From a checkpoint of a small transformer trained on Wikipedia.
Size: 10 layers, MLP 320 SwiGLU, vocabulary 8060.
Each number is 128 + 32 x the weight over the matrix's rms, rounded and kept within 0 to 255. Layers, rows and columns count from 0. Numbers have three digits each.

# layer 6 attention query, 128x128, rms 0.172, rows 0-108, columns 0-127
208129103064150103109068178175151141185233086039162037224111146208175073066152052162159189112130047150240201071138126161057107058193070095162124159088176074166133059113162083109158168213098132119065187110171162179075083109075096090043109026166094100190090118122190130177093118164143162164119111019124108148179045169114180075142139189136222095090114079158145184184157155157130194137138
093132130134121136129131128145127137109094137100094123155159146112143156149142118117157115132145118156146140136112157107162163155097122141141105159117100170119130147120129115155062097124115133159084152135190115144137129153151068097101153172101126135136150122139133133166139156073154112136152110167127122105067147122158111097131129090144173123124108118094142161136113155174130113150152
137129126129139118138141128135123133121135126140135135131131121118141152140133134135144137141116104115159112126134126141093144127148131141110121107132152118129098159126146095148141126136155122121140110138142138130131158118142131124147148149113104139122108134112111137139110134135104109144111132134140151141164146109137100145144136160132142129137123107115147122098129127131117116110163
105143113113112168142116128123128144092104123117089098151150097136161135104148120111139112127116130145120104140115132087154164184113135127158155126106121111114101125095119117119108156120129112121131167142119148152170145137122154119126126128105126145149124176139154129173147146099123135100127101123147122132133104124154135091126138102118120133133132141141150129182158153102115118149139
091253159095130093128122131133212151031157110066137099185124168162211187214110110123090110061146127136166088159119109042198092145122047103089137081094171177154052121134182000124069110076095183077132124176109131080040120118033121134030129151080174165116028122076071115070076227077116123037114108138145084122197125085094182180161091135084042050132113067158153110161125186166089116079075
117125134128127131145155107152128149155138148143128123098131150128086122144135143121142133118135154122100119136108120137120140126119102126129138150117122151101136107113114116127102136145120143109113140110119105134137120112148119136150141119132119100124160119137162113103148129141117134155124122151128116130136123142137134111125144125117148107153145143128131109120119122114147141116117
138157145148180102118155130108131119112128087123126139146124109121097098120120125157098141135096121132132164113135131118127090144149121156128111135162171107155098111148157104124148133138145120129162153158133106110124136135105159151162144173109124113107102138121142103116122128116130121116132141122131149130158147130157119144157106160173101076127119101120134119090151123121131119124108
103120153121125118101115123102150123108118106114128139136136112136133138127126126122139152160121098143153118113146132114141133150110135133116110140151149103147130140138149130148134136137146139128161132148138126114142139133115153114118127153133150130118089142136106133133110106116135141109112118103130127129128126134142114127123109141119117137124119101123147118136165097128104135126133
114109085126080140127120100159115136136129165148095094125123130135096111134132111119107104110151142120068124151117135175120156112120127126142160134120098142087178118103096129137107099140101099142128106089157131134107096134149093145128113097138132119142186134144160143142144151156110110111125132151099120139126127152135116123096155110121158165126143151134139125127116147142121121132090
123166166137162106135144132119127132107133116131152144117133101114091102130127140137128140126085113128130147106151113112138098147144109148103102123146150128138108118131148097158147146119145137129139155151118102091141114113119145128151142183106120147099103102093130114120101118132137111142141150134130147111131153121125102148171110155158090095138119084105136108075158117121124143114133
106104126141111143098123121140132131114131137127126116131129140154159144122125129128119107139151133126138130141126148138117151117116126121136145121122135139114119134115112136127117119130114125124119114106132112135121112111134101128125123113136134105129153117154128138134139135118133153116117125151136116128137102140132116130126143121116143144126128161116118134140110154139108120121103
111119104126107132124107129126104118154109135147112110149110155138133142126117120119138100142148136122143149142129135162113165111122114118134159136113114166104147149118106141115113109136125112141120105101120145143110129150138110118114114105136133124130146113124125147146133141138108136130133123113140115139119130132120133105124147119113165135126150150132111140143092157139145110112111
150133094153151110148143129131090122177102126113123089151089149088099115140141111125082098117112157112130141112151090157118149138141095126126134125127117150087139086141125124096133117131090120118109119111129149140125159154138132157153103099095091162147119117104209110129124158166116123135144138079153115123129131105077172097121145100142122106133141086159093135126144133138164118122110
149114093144097116123119131147107091146163109125124085130135162148143116118103077114118136143152127109123125133132122176146110141101132116117119119141116138086134107111106140135114111125069155109113095149118169137092126127138115144104101120135130132126121136099106140123113140129119147103120122093158097136119086107118144089114122096121113138108128129154112157157123118130139137133134
136136122089114144152159145145092139094141107151120128110099121116116143141131105160143076135129078117150135148134155114133110124127127116116147129128120119133122111087156097137154135115153147163175134167115104107122123120141153108096111119104141144130086115113091113134097120138112118095110096130109132173160151109137128130123149104115127119140138121132142132094135090101085093132115
121146176113137118116101171100158133158067122142137112141119116120124186154112154151113080160116104104175169110102163111133166132138074114075161155134144148111150136116125125123156138066157092153113163162081117086076152118170166135121127116122114095107114039141131091149121116094060130119151125120100100123078214150105141161156078144171079102190192083140155139112108147194113135079070
120191143113136091134147129142127140115109155124136154096107140114088131121122148115081142149104141126159139107131086108103128131126120184124099141149128154179115134125172115140167136094174129097097186138128109115151133140117129132125150167102098113110116119114156109086120118122143125164179186165134128079134162137084148148183130129181132102133155082109104106087131161195134150112099
134140093210135116123107140141131092194102156123128123162149096079122087111126151119137158095124171154103142086142091146110155128163086106119136135129113130119174134132125132131116113143106085151145145129149131098147149150155116136149142081121109156143155128141211132156087141125106104159124136103111145118115197118099147141110134139138119109119129121139134104169110109126135159138144
128092220103167114111155127086128156070034126148113183106140151082116178147123134161152140145083089107174130113127121071134153128118078154108149183141135092131096117186156110079192139139186133113123130179118127137133123134184183105114134119077136121116103089129153091091156089115140117122135145166134104089123210130136150128153095143125121106143138081107150098073181161183080137123143
087063040121081147108108122107102059157218145164121126152177106153175157096193107167154153129144159030095117143185032115106182088155184198175077025076080129058101115137084104089098082160082143163118093159110114105121161124117125158177120115154160111138177116118093100114027130055099132155094132161170093181118164154156102084041105128081148134102091174131067134101085173064117117110158
191072199166076109117068171137122141097117132084095157108152043144084137051074081143186196120111137035119150083160112117151104085088092115115197184144143142167165180169130161132114190166086148112117165150134134107093157140149194140166141087155175145187205162091169149053155181101151104106160154118095122173163155180138204163087117173116149186114169135048074128178142106084107202134091
098100093162170102073187144188077144066096107082122150127072181150191143096208133080115186090131156115104133150152074130079116211054165101111122081137185203153032183159138170130099144135172163132083198177142195213165128123158189078141167187157041144236081105087131159142125094143105122142134090054141042135191117118093086132130071172081129110175139122140126052120075074093154143087100
120137104107135124101087131081178100193130148140093178124081195114177138158117132142170099174146140149102132157081094135244177124165111097172104098109107175073151153117147166024116071087147131147144203121102175233132235157162167092107158145158067134115143164112160122134144216097105085155178091127114182109091168169164123183046114086145117152091141192166172156234118083129169108151118
151093141077144113093040061198165110132158073141116147103068171100068060059168079162130091117127162142255173062153081146118083198137147152133134077123139132105080130102126204061171150166105123114157152079125156080153194089175135144045118056166170104123066102131072172155153097125160125170185174166148223120255124063109120103183157134106137093047167239111075100079188138076126110181109
192142095177153080084126101136096122064134052157123141108052155153068118111016145121075123144129124124119141101128094122165134071061050109071037150124073086147141093214142158138120066152057183210138175072210148073092085116148081151023138199157107090123145047149076102075105136152135142090129144141066195128075164087083104121178119156128126136076104107073156109094151118187095130130123
072144062196105128128162117135151118093070144148072132125195075083128149130135134139064032106075186153126040141129130106238159146097140117155195127107125214104085094109084180109153155117118099093137159119143116127162140103081149126131053130120124133156153099117117134106174178054120157125102172193102103060152114066112181117111179109103066152122112184132083151204112140073113064118102
141139131163126047070143143157109069080177130153164179101081093108081078100147128120169183155117200112107129128144136155119125135131177042061126056101129073198173105143110211063244166141215202069123156155082071099071056059158170090106073127135046095148064131130129166167150124207073153153132103158129087106068069184094114132117126075107138137150106147135101082148134104123137172167200
155190218182176137061080162171120115164137103091112108220096118198188076105122178142102166069107065133201122047180092135190116051131068116177166106017123107148129082129176043098173237095118208089051228128129097215115060127095089026065121084214066188107150101125103097078125031069091160175163100152174093106119084125116121087091152163164135079116123110140126115193109151048069097148067
124092090130100104107149090146087173115113105133159089161145154122130085065079161161165057179093126088083192077114093134058078110172143190203069125159182183130146081131152144108058161144207092105103054152123151116164096047068113096098164028136150106178092109173124178187143181099101117196169140109118120201054069149130156179124168159140096138071057103110112230162126113152061059130114
091077152146151062077194089135133110139122173145141123069109164145148196123070138123134049149129163110152078196126033140144173118093130122133087074193163108168135069148195153175135227141132206125178080114109058096101067159127110170158134067086173184068110105098120211091127155186132109074102123097194175181125087115080158146095092054124117110186087128191125010125053087150076075125075
199191033109204160110106100139203145015111096080085099142104122159169169090137050127099143097096103116081083116132105118182106177064135134101153105109126166177138098132207106102105153120140127142160097123025132046145141134144126075115084120065113131113070111070098082161106246067056103047111125148144103106099137075166129192078148168133134088171156116123180155053133129190075174130122
192135073118120137110213074145138099204051152169070186134135145181115134101114138105125165157084082191132178172073011099104137159142112112255124148125228163107194161118170099110086151167021057051071143063135129038097144198234115132147046196154108053167145106114190061130177048153092178181161141163097107162121068137161119071060093051075231135102181163161174144067134066129195125158112
148140255079135092106074034176216116153158241153141161112130105088141222197223197118215198089215087195143047221116140049151162080147158111130186105073115073199148189157166133115143117156169088055158255149081091124045109099224158092122178182063099100169184158098009147127124034128121153197185109187024129066222126183177115137126086098102162070091118129071168045178129169055137254144170
182159080106099161151078105133135154062115117115072057150084125151132127079131075092119059079096153136073089127156169135173159147074157111164168109081080137131152109082123168126142215126121115104136163096136169120153091129141150121094098134101132142116109153137129118147163159130103116078138128106137159108083105114139116097114194089116159150135161177132151143181146181125113123139104
146152093173127120062138095131138106115114129139128184121111148125124208128140098135214086129089135133139134148118142125139127142118119089126075103111133107161141150139184139113140149098158136124104140161123109101105119102138088066086159156111139123162114089118130140145167173087091101131140138173123164116041151117120098162140159094150129085124072149117100141158122093179101106119145
120138162152208122114161153113146112117118101106165161130145131111136139147093123139124164144113099130169138132142150099120125125151132147096101127138152114164075127142154081099153120119169162109126122161115126133119154153111127116155157149132123133122098141103113139076112114105119151136146128129150141104149132127135105164137116137133076081122112106122124130110138108119132106111129
134146167144212120125155126123141124136133086112137154136135112107101100125102172174092169132116119111127131096136123126127112120136119162102105150143161132142098145155154114088146124116153146110128111153134125123155172122135143152154167165125102114105100137136152099108149101103112137157127135149119120114148128134143109145137137172162082104131141089113119132093161113125147126120107
123118114095083160141099121157125147121118146146117107119121145150139149137146100110117107121154120130108104140122163137123117125114137114146143131113091141117160121081104137146111128137112131158113121122144134143128077131128121119093113087139144130146137127147093135166121125117136134111136118133120115146098123135125129114097132093108175168124123155117122146153088157143123134118140
137147119115131148149138123146125121158135144144133122117123124137130116131138133131126114120135136118113145126095138142111114120138142114129144121135111148108127111109114124111118121134125120127110141121109120147107121104145108132139128097130125120137146130119138127134148143137118127147151137147134140131119127132133135128125141120127142114132134154133114133118105143118126121126128
166142183120189031142136158088143108131202051095199154175118109087141109085107202195120126121087121090178224119135149062180104135127102131091112092137205122154034110114144086095166159063157210051105154204092094071123129062102195139085150194064128119105038107056086120099156116090126165135169085113170137107149152110106115159205095177138066060114156085137135095101179123090158140137143
117084127111087135108115120131142133099121131133114125122145125155133152122108123125132122145153104135126118144134158136122153137115133123126136123126134117135145145098129138136117108127132137130131104114134136115117108137120131114090137122143158121129124134130086152141094120125130123099113105129123112171127110129161118117106141112097139177117138134113146132127132139146113124124130
127148086138136133176133127167118138149107134142135104124115128110098102141131124128087089098134159109113149128124123153105114121148111140135145121123080153104155103094113109121117125148121109143120131110150127129130111142123109154173109108120113122147138133148175127130111165154114100159149145116122137118109154142137129115124145128147125108144127119136111129098120148121137114121104
100106153117110130101119128128131117095144113143132148128158137153133149113116129123156146147128082126145141133143124122150144134110148127114134117118154121148109164125122133154116152119135161116134118167118125113124113123126136111090126161124151128106113113098073127146085087094130142100130104127125110143134125123130113114147114107104099140101120141106138136121119112111110113118151
126141167100121128108123105101142117085169126135132179126141113154138152127124158135198170147109084123125124108153142109139127120116150143122102123136158121162122173136152131153127142118160138124134148175110114110131133117123137088094153163126141125091117131093048125136098070076136122113127121163120124158128128136159097142125128140113160152123120135113151117114113125105093130124152
121159114127146121125136119123120129148146153138125159148116108116129145146129143152164121128108146134140148109117117134105157108140120142144126120135133158128120142153130156121132116113145118138108154142132102118115142118142119140137127145137127112114135106103115127117147132102129139157133152151133121099134150142110129123147136142143159119136131133122113126113094185128126113119128
181218113132163079136150105111150107153190134072136131143091120083108142171146166155163115101055122141204149094141116112150148087146101137098091111125146122121120122203170132145165115079068105148094180132164042033142148061139078164125161189108104103088145060067038119116176150103143123172167170164138158090119157077075108126166154149141151082081120102117136119061108154096140137153160
165097116122246144152163133087072135148091092151150160186151127084129135147179138190127091069106142139107132118152097078081134133153134159161161143125080091125086089136145129102159100149153114162153167110151089149152132126115132159154125122104105138147086121172206132178109142093123142153079130125155156116170179114153126075118123159084131075148090064115128092125127093120121080133144
122173052091157150139123137151085126128192141137125129116079128184154132148123095106111129158122156144122159145093142155113122162116176104170064135119076166130128087099132100167140104062181147132120164081122120150119133131053115139077130211149087121125101134105127132116095161137130150132128139140153143116144096127080102099170177121135212130146104143179140148148095114123120105091100
101101159154083148091104098117128152115117112135136130162117091137166153124098138142120125191145115124135130124103235192142139116107116121126168149136145153161172160168108187138062130157140099134153074120130157114104108136181115100118108096160165107154162104146089166096139106084120121111101063105127081194112104181171082139055110074095131188134155165112143146165107151097117152112083
103199101113000103115087144189157098110207177107095087068099144180122078097086104074072140160128142106149139145088156202144102154124144112108094105141167182105153114053121102182112161057098150085072085117091156126072134130081119143114144175136138106092175148063128127097141161164152099145192158130121114111096099135062171181206163104189132143100171192155074197095109127164165154122093
150177045106235157157122130121097155142201103113150118123138117205143132134132106105122147130118164184076147146110115128116109145113189106186087125114079143152130113110123125177137120083141147152145220051176085144132114106013103153093137219182079120137113157141135150154088175134121181113123143133129175099164054154086087094174147173136201127145045139148172134177114108088143093100110
160116182019152126166136143049085167054106108157138195127107130149116194162139079134145103154082098112110170128156209111139117164129136098188200199105122061130131107141172127162160194101218116129145214059148103140061105140129196101049128192089128175156094078135095167105112145131166145145117157166106171165156125185124141085150171154065136126155122095092181114128187079130094088093142
091187105164000123130087095152068122158171187163102089177021075081150175131149169151079086111164137124142168092155193250091144136195109099162156084121103187172219158076120150183137196094173053196163193099092106033098173145192171112145113104120116139166120053137079111150043105080056099143107074127086124225146211136141122193076186093133141106157235151137095120124065093103104128081000
061125118079131162165120153183104173073116151141104130123111210146152161153125076097160094110093087140135074219166106195031130160145064077135117087093101086027104134083141001180164212162134154136116128095125185145105161147100095097144146173112147133140144196112182169154128190153081095134124137115077179082122204051110141163170151125048128105145116149134069133178146142053088104119136
033138092111085136165179159089097103125139178139084126064097235194142155167106037168149178111153167126130168146078093113172080089172174083169133178132031186138197134097095109107175145176170113191085173166134122137101122167144126105116091031124139083152146106122128101127134119135202176083154175127161087084149176128148255129160079159158085141155129156149114189067172193187131097115133
078132214156168130083089163087061125210191113120181137104170166138149153119141253125080100129076138077170104129131022169166158211088071114000131147101171133094160143158099131154069163143082181081075138125110152098153186044150142162156111138113121063048135042159132168197096176098103170144104054075074073131081166119070152068116153157195050155192146087085114096117172115058170114051117
183120111109149116168104080164122163196184136142126097071109227153173128183062134025133099102237237068000000124163086061082082119133209109125120131116062044069136128164150084056142212102142181025171086160140110152174255139136179133105122141109115123112139112152147053147167079104069093180090190167122179126142050106080075156087167175108084152103153094071136142186171120160101227066113
164035162089059150156175129103128152159114189151151076082131136091186110056171114167018086081155000061154115126074061094085079094072154139129106133152133141117081095144087100087161093079114083142112174138118133194121082161087253126105169071066088086138097188149057126129238124168103123116114137174028174088107193094106136137109164152147199144095147137157131098176101091155122142075137
135158141142137073106104067168133105086076151122095137137189140031112102233172117083132178133196174134127161179186135127154066165091073114102088123142041229056113131136104073132103048099078160132070178153160067121104078081163089107136239131130197183157129093077062150090085169049133073173181136180129092152095112084098091163105055056075153100112121104095113167166084167174120134056090
098058136113234170077161116170160083127181116111197153062223175086142127120129037101111195097160066220245115125145089197134109102144133137080095150179104082145241086179130171083230092121156109153097159095136071122120171163089062088191146170146097194247194057150136123153059087109064149220094170166055145099093131139100154103095133100179164145063085102151094139154122114129049153141059
159074111092127161135150153102161113066154120104139104188231134142087086050118130120141049092122199147108230130132170094117137129066169132163092207097102096035177104170145121168163242017099168170126166173053140116212080120165164112130146142099194138105089060146165112156120113123162191095142126120198142135024190129129041105177102087137137151127192181165169072134066149119169099229087
139074107105166187183158172122153165207116100160129153090109149123119117166097149128154086138126146111048078137125188205135083101121091103134173103087150195056121128058122191110157137066108080155089043070074169112134069090098173098221097132212124165133165110119099130099148104200098108145131203076102096130114172138116125194116114227107077191087107213129088163069121089082137128105115
101128176064118148141113096181255166123214149110130040148195125107122124165080126081112090143150130132099128146070132099138120133171081104120187105075164133117112096144140072104091073172083120128195117101096146128049092117072153141098108119128138135132133109131171139096060159180098156114143116107071035153188090218148170151136094111082108129066138120152176113167167135115164171130112
080119090141090186125170162168132055114127086146128240106166106120094109143161112184137103113115129073106188150098126101079079166089031081068139106143123069131102119140157109123076087047150152111102161148078113139081214153122077083090135109174145080176098131146105093129138086140145126115063114163149115143116140124127136117165174100159033067139164117165152117129150050179081093158135
096078138119106072175104185113116053072115154135139139156105157120166055106146130153130188123176077145155065164170087134063106124095127140125130172164175086073104099160086057214106168105108194178073159156226150034151199098167094106060123085168146133154182090194136131219138163177109131143190042162227131211095127137180172106123089068126106093186214127128131116107127091125115117156158
166114104125143101142094140124066127100161064119099111108132135133103102132105156189074134100113164064140148137063092159099134104116051136144158128157107109160099061127066153100153106119108159068128149086097127207135195086138042156186182075131141142115171110091154167151090127196150121117150139123133152169142122181066118091162086057172121101092114076165136083144092125125086164181109
163116149147200158087149121100114137142152161143183145149148155141192125152116143092139114177114136145122088144192108137164206154161054111146113140087152185084091113055155127062151100031118156100191056068135154139095119079048173207113156180167096120118096133074089169039111200218100154161167163082064099029125121212144182131119188166127169158115114129102118149100175093080065114057155
103105090051144144104097097088152132177067160140090102132119108133105141135186167078138142124142150194128118120128167135169159125163096134130092162096111160075172146171142101139112185120135077135140175125107148107096097134138189126070129133105124125132150088134099140206132120162108125132160195119083090139098110137150167143119105141051171202117115141120144142108124152133097149023187
051084100128146157096061070140171180096131126137173168073138122120100190064070070132124106126147126100104177118133183168205129146095177179163080147113189164110130144039113158104118108088077144100112130135137096146193133034128104110188065142223066132117110063204137111038090061147099179128059111139095124185140172122111147141110045101098150157154087085093088044228083115180096168166087
125101145091094086107083105164103139164058103158096154085106193083093159121118095107087119118183138134076125138114127133099167093045173145163109131132114069125147168143088146177052139144140150104108112138095121074083108136086118126091140073158171092139102130145105061171055048055131138071120123220190112077119161138177072143146170132125059161132119137130104098116123190119124187190076
088077142131184154142184139183086095120080117132113147120093118112099128158098140143092123133157147180128179091101130060074105056125088060177116170084095143120157130142096110078126156099104164087194068190131173146156125077149130106183128084158127051142112104128149114068112083194110098118140106161083150109142166099133115090125088135127073093162061054110117145083112137076097099073142
024129162099083148109135140137124121115143094114137118085128122104118127146121057107098085098151114128154140112107104150144074150114124115096130145108157100137137121202134096100070138149180211106136128159133200093138140150153115082073168101104145098182093138119163142141116116128164131070113079086158145137127122141129094102137103112205034168198121057127182091073149142165116152166074
088125048167137100140182162119159118122110089142090114169134114094091098176159080171091181061118112132094184132141164165112110056148135062105106157151103102114149130122103126164143133153081140100167100118125164176132174145110063153149118113177119054158104133130031077071134152158117083138130111149163118152136124131139111140100136099116074074150144098087120119096148138095146097143141
097186127147147110091127111094192228151111157089167128103090136118175131078173208101192121118182136146103101143117117111142085121165099157165166144121104108116153117199117120097133110192143150173189133138161141087126150127164116094144127139153100163099112044147074179161142112146099131118125176156098161138129091185134100150124143165102183137144112218096157122123139149127119116162184
147058106148151120145123187119157165149152105113147132148092155104131194142070140151190071134171137149126137126142150107149076100123132059174166177133148190131117133162162097127123114136103063139204158103169124112121087088120148140128075159111134102178135053132223147114129156124107136143102153086084150083167194147126153129100135179046158140131066145124126124206116133097144164115163
155116147153058141193143075132099119084143144151176121173148143113104047081209131107103121166129111131094135187093081135135133103163122153135107162148152148108212122131128115136120138107142147097098139148069091049124173178129162167129128143091159147038108137055026091154109127174123096146142128160146091085121118091171135110158139132113105098163175115144094118123193072154152076108154
116115215134102084082119109131145143066094140132095143103166151150147089117158144112153132113102131131183168071114128154097134158107124153123138182143133131064112084151137093145183082123083148100137156129056135135125154159151170187145189130104163136136140148086112113086110151135129097146094075107148108134133081130081155148170150159136027071163153080130153130104128048167164141149112
068120102131140133137110101107150126127107127091127122122167146088118203103111172060131135135120173179088141109136102143223097110114119086119111116113172154080125136170132127109084114127087128149119226100123127100137116131124140081107106137146177142131149046156159148169104115126162178106146123156110082147125112099105160124167152155108121135110114158094173174190136148134161161124130
078084118172093159125158101107130112132098109101093140160121062068159143086105141118099174147117112135118143110188141125127135154143105109084128193103135124100123127141135090086118104165143113140149171167131132151140136117133138118138075119116097162162118111086105086090129134137103129136187158117147157139090102132108131131122133113096109121144110160117179088073144079120075120118092
123088150138158162063072202129109165152145157130159089118060123132095140095111059131047083159135130162111133114104130126129094138153147119156177134168127109148127107155117100118119143146127145110075204128185199052102149195142095157137083130194128044096137107151121088045169151132112125084109103048208102115129106113116052078134142145135134134116146060151203161121141135197135119196064
136128166156018150138143087143131120152135120190164134114154133154179095198170125136097150164137132175141056135104112074045106105133103136146134122107162102149093130214084114108119145113140116153126201087063154122069132102211121118120123115084145127124135125153058087095140110130153128148069085140163110138140084059106120155119140084120138139144152104126152060079118050194152139119147
126181170097126097162140154129147111140146115125104151142113092072130110132063128144121129121141142129126120170162194099156154091100113113152100185144129181184183116160174130114130150163166068122178087143123172199197180129141120117117108193116120171169176105111145100179154155148129099091157092086097123164136180136127101156130127077152180134097129104107125081162120159110096111089136
141126141122103122094144137147155159111136137116137158131129112132167143139134165124173129105139126153121127134121130115124105113145123086147146107125164115128130132146118127129119110124113118086132115188113119107095128118147116110106141111106118118113160078149090119165139115108133123124109137163102107147111109151125106141129111144154152164090143156112174159130082157142095133115162
110130129100158119140130119119143116134087086157154146095134100091125143123105153140169108135167128135180177120100132136068121105078114150119127145097132101118139113158122152124127133138155147161137187147137078142133125159169080134118132060086119093107127138153114141102113153109111157168121138155180139136104173119175084096146124163126126137172182091094121088127142135121142155135129
139111119136109099135093130163087094140123087131111125171121154137136188114149120128166131138132163106128137107082095129099126147123120136111117135140161098204127126191125111109134082132125135079113136139088087106105117161130109116137111159132121166155113110119141126168131110131102148093112145104145112145147154090116150118156128126158120139055132132110093095113146159138126108124137
143070125136164140141127079139128125143156099160117117103126106138146157114067140177136144152139127081161144172142150134118121143100116143160155107148110161109119118060093124165118139097164138112100123176131127150127108109167123144128145162123136131136138108106156137117109127131130183178133121128073113141138136119174102121128135199127097112125113103130111108110135159109164129102080
109167126133149145162156128108094132150124147134111155167119122156125116159139116120155104145157138119138155115112136130089084144136150086122128134160122121111123100150095154148115120119137087104120114127113121140124118155146116120109127075165142121148099125144095128110153103144145105126141104148118148128129152107138126145124115106097128114156126102122125148105139132110130141121129
090144104078101110165125139105147088149145180146108122120113146110091114119145138077140126132168087115125119160142109175090102146112122162121146126095120126128131127072126077105148155125144131086106148138131107108171117141122084110131116124115124145093115112123104164180113117118138115137155147163123128121142179128144135143179107128168133175120132130077148170101116093129139092150124
142094135153115135134145140117100133088154171115116122159140138139142099083084139117112123108111140175102128101111114138122107107106111119131101102160138128175102129170129162101152142117119136083117103111120133112098160112125097123110125166166130112098147163110102141101115115135115136116116143153132103172169135120144155094150143112179102130108137141120098170140119130123173120127078
116157101160130114116122109123090140071100122141130101119084173140106138163117148113149111160089131082128132102136107110147125162148103168135106108178103163140133142125100128145120087135167100153129126154149110094089120122109100142126124154128079110117154129113208113116175071132117130142192132162120119106101142157152105139134106124160177123132144160111138100136145198129121152157101
153134105140133151146129121168075130085142103135103096143134123149130118155130085138137140167138114125173129079158118150111119110104121149136152129110150128099139145101116126081174128121068146093163154129139078068101127124097145120087146154130147121135133129158154103128108177124122115120114116101158145094157148127098134118154143141137145157124128071079128159128105128141153068138081
098106114114135164103094170181097127142108144124111181160090104129152105128085153161110120165179137165130126110162149139142142142158112137124103111122104155176131066105172069161133143116118119130123122088112134124122142140147181156131109124124135126089112096117110122101119123126192103163119135135123163133140101155164154124132168127126152153149167119123115146122132116144116131128160
111095106123114132121134137129121094101154155138097129113109139115145135142134144130111138159139103092126174115142169120104144129156132116101117126114102147144133121148158101100119152138131174107112135134119144101125111131144132153109135093121120160141159147102123147108156103155115134132139171128151135131115136131111104156114160122109171130124129140166138116093119140097124136123125
182117120145130160145096139132134135113151176169085140147146100148155118162116150107149124124130159157162113090126105146160114114166087131147115136124142150124110190087085125106114127140118100124122142130146129098167127178092140122135151119110141150115134167133096145154104121128168123102168183099122138119126118108139151116163116186126137081115143156138108101140143120119134146112151
127125074129119122113156095122116132124126112113098147125163092176134118151131142150106118103129185113146151148116151129123184108118158108121113125091157094147104169099133105135134151083120141121094134133174101106096159111145141172119114150169131147129111111120140156116152124114140125093121145158117109113155112158134126162145157124150135126096166116115089142160123140179134114146120
118126131164078173113113119092128138126174179137072174120094129124114145156123158107109075125112145103135073120134126131088155125140196152094073137151162103151115142077124137089143141108113151139085164133137104144162113128116126112139173152136096136136113122103134130151128100156146129113125149114130096105155152143141144141165140153143163138140162108130121116048150125143136108111158
144076126137134083127186119127122153127117117175077106151156181074103120097080154160143185139166057170169117091060077153119117104099161089152138142085131172135115186102112200127138124037130045171142132126127069067105111175093151210093133123090176091182176105157078088120103153157130132098194043074148104156108081183075119097091090138115124165225158123137070077065132187137089157130127
092133087169105115139208074123079066058130195117061117107126132121123089147160088124099126041140099126149125173106152070115128030104118157106140149094064111139141193219061122176124182178171090101089159145099165132116134107172084084088147082059150121152173108135111111172179057153199086137148114136084141197136134088108127086148160119149163122152231152083153096040110174163145175193107
071138155108096114036058071085250112105152169064154136130180099087114081155109141163149160147159165200116108251112114084140155151121078171105083103138167089105126097145165167107135102133127133109118150150085108120132199127108079087164125108105193152077119175136165134151171148088156136142097169213143050106120113227117103161116174127168161089075122198156143097237091170104109131131114
162119132128153127173101136143115174158120091111154153124130061133140097114112140122111101162113169154134137163105074127136109149143144121140087113147155168115142141059134150075140094142132113150145097150083140108119110132057203147179158221133139136137150154119156096109102178080099129129110139147112119091117128158150135163160100138141122095114063181119115120219161125107161139092135
153081132148150085168118157087071142135146054123133116121194170131104083133121123119132190125135076127121124174176153139083132172080170173046131098172097070184184115138145086150094164197134180154047128121124106116149148140187129084076115074094169157088117143099056106190114104131143157168128104130199140189102108082176184099174133059135096094141180169157126122063126079127143177135132
143113182131118130183169162156159076140113146118134105123098128114141079151130165135140126144124104137184074121199141112088125171113139167148173144160120110108192144138159112152165129116154126114111083188081138091175126141145171157165179094138127146118126130104096097113115137132136156123176158106100087171128124067236103126100107143169102071160119108134109131088189128097176167176099
129183059109118096152117139068152161185167134098158135147156149131132161110143177118162107116170126108111094162167123149135102115148125115121095106129166151132109147063154096153178136108097124148121159148142091094129144056074159183148146159133118104116107086139079134166119123150118165144138178145095098148154145167175189195145131134073150169066140204138088169178146137099153142113160
109156077133156050178162125161117191147121146124129154067123099104159168120204182168087178062158112186109071100192126100148105167091127117044181197201047096092131051217153071111145154099098102170102190111182224149126065106169124144179119118093159041195153148135111124069171185114150112114101086048111131170207062069098197135096110077136155204144187112152134127078112188120166104126098
105163101092135141101110152110185109142161113130184117153163133139155144142101142109166040125140113123101131113109149141164115133169103078104129073162177188103095138124115091141135134126067095143151151125108124089116106093127136140119138112132100134122125102114107151157125116136137140106139196131087087167142106129156107183102149107088151137089138167120081134141100106103167147133133
090139097099091083142143134109138146169115147099090123064156138153113147126200170146172112151113133123168147115140125165142193155155192170146138162099070173184162136052181142177106166167144122187127206166101074116207156145128113118175162139097127101119138123167114150132155165106120120140126141137128104129105128167128136132140106157142106208108150147071145147127152159098137167114102
081167170128096159120126108110133165171156151184099129079132121087100185194113160060164089144081102136140139146144156183157128177087081141106138184095183198110143196058191153106158155078131114123081073155198099144122090071019200109074118240132174106087079121077146126153107106120088181151175190129166130166108121171077105131153089134180174210080113139092099166138130236120035124075152
180119091120205135183148143211139152191089087092168121161086105124168102111187163175086099242085163073180122113111113116133138124161144121130146116156079099134150146124147185148102110155128133114096121137145087171122099110148084129152127110118157166112182209154065116103124108165123105140136128070123193115144141115101102133152138115171137160142098107099084123164111148088118175119103
082148189166175159078156167117129165055048125129141086085158142082176186208153157089135091151081121118155139085103159051107139124089142153126113159151090108160099115158156189119141107089090117118199187166149142114161127187090147114110181145188196095078145124161206162085156076136118081129141078096117103109072094162087108125109121156120097141145134140131112119150161182071104148189155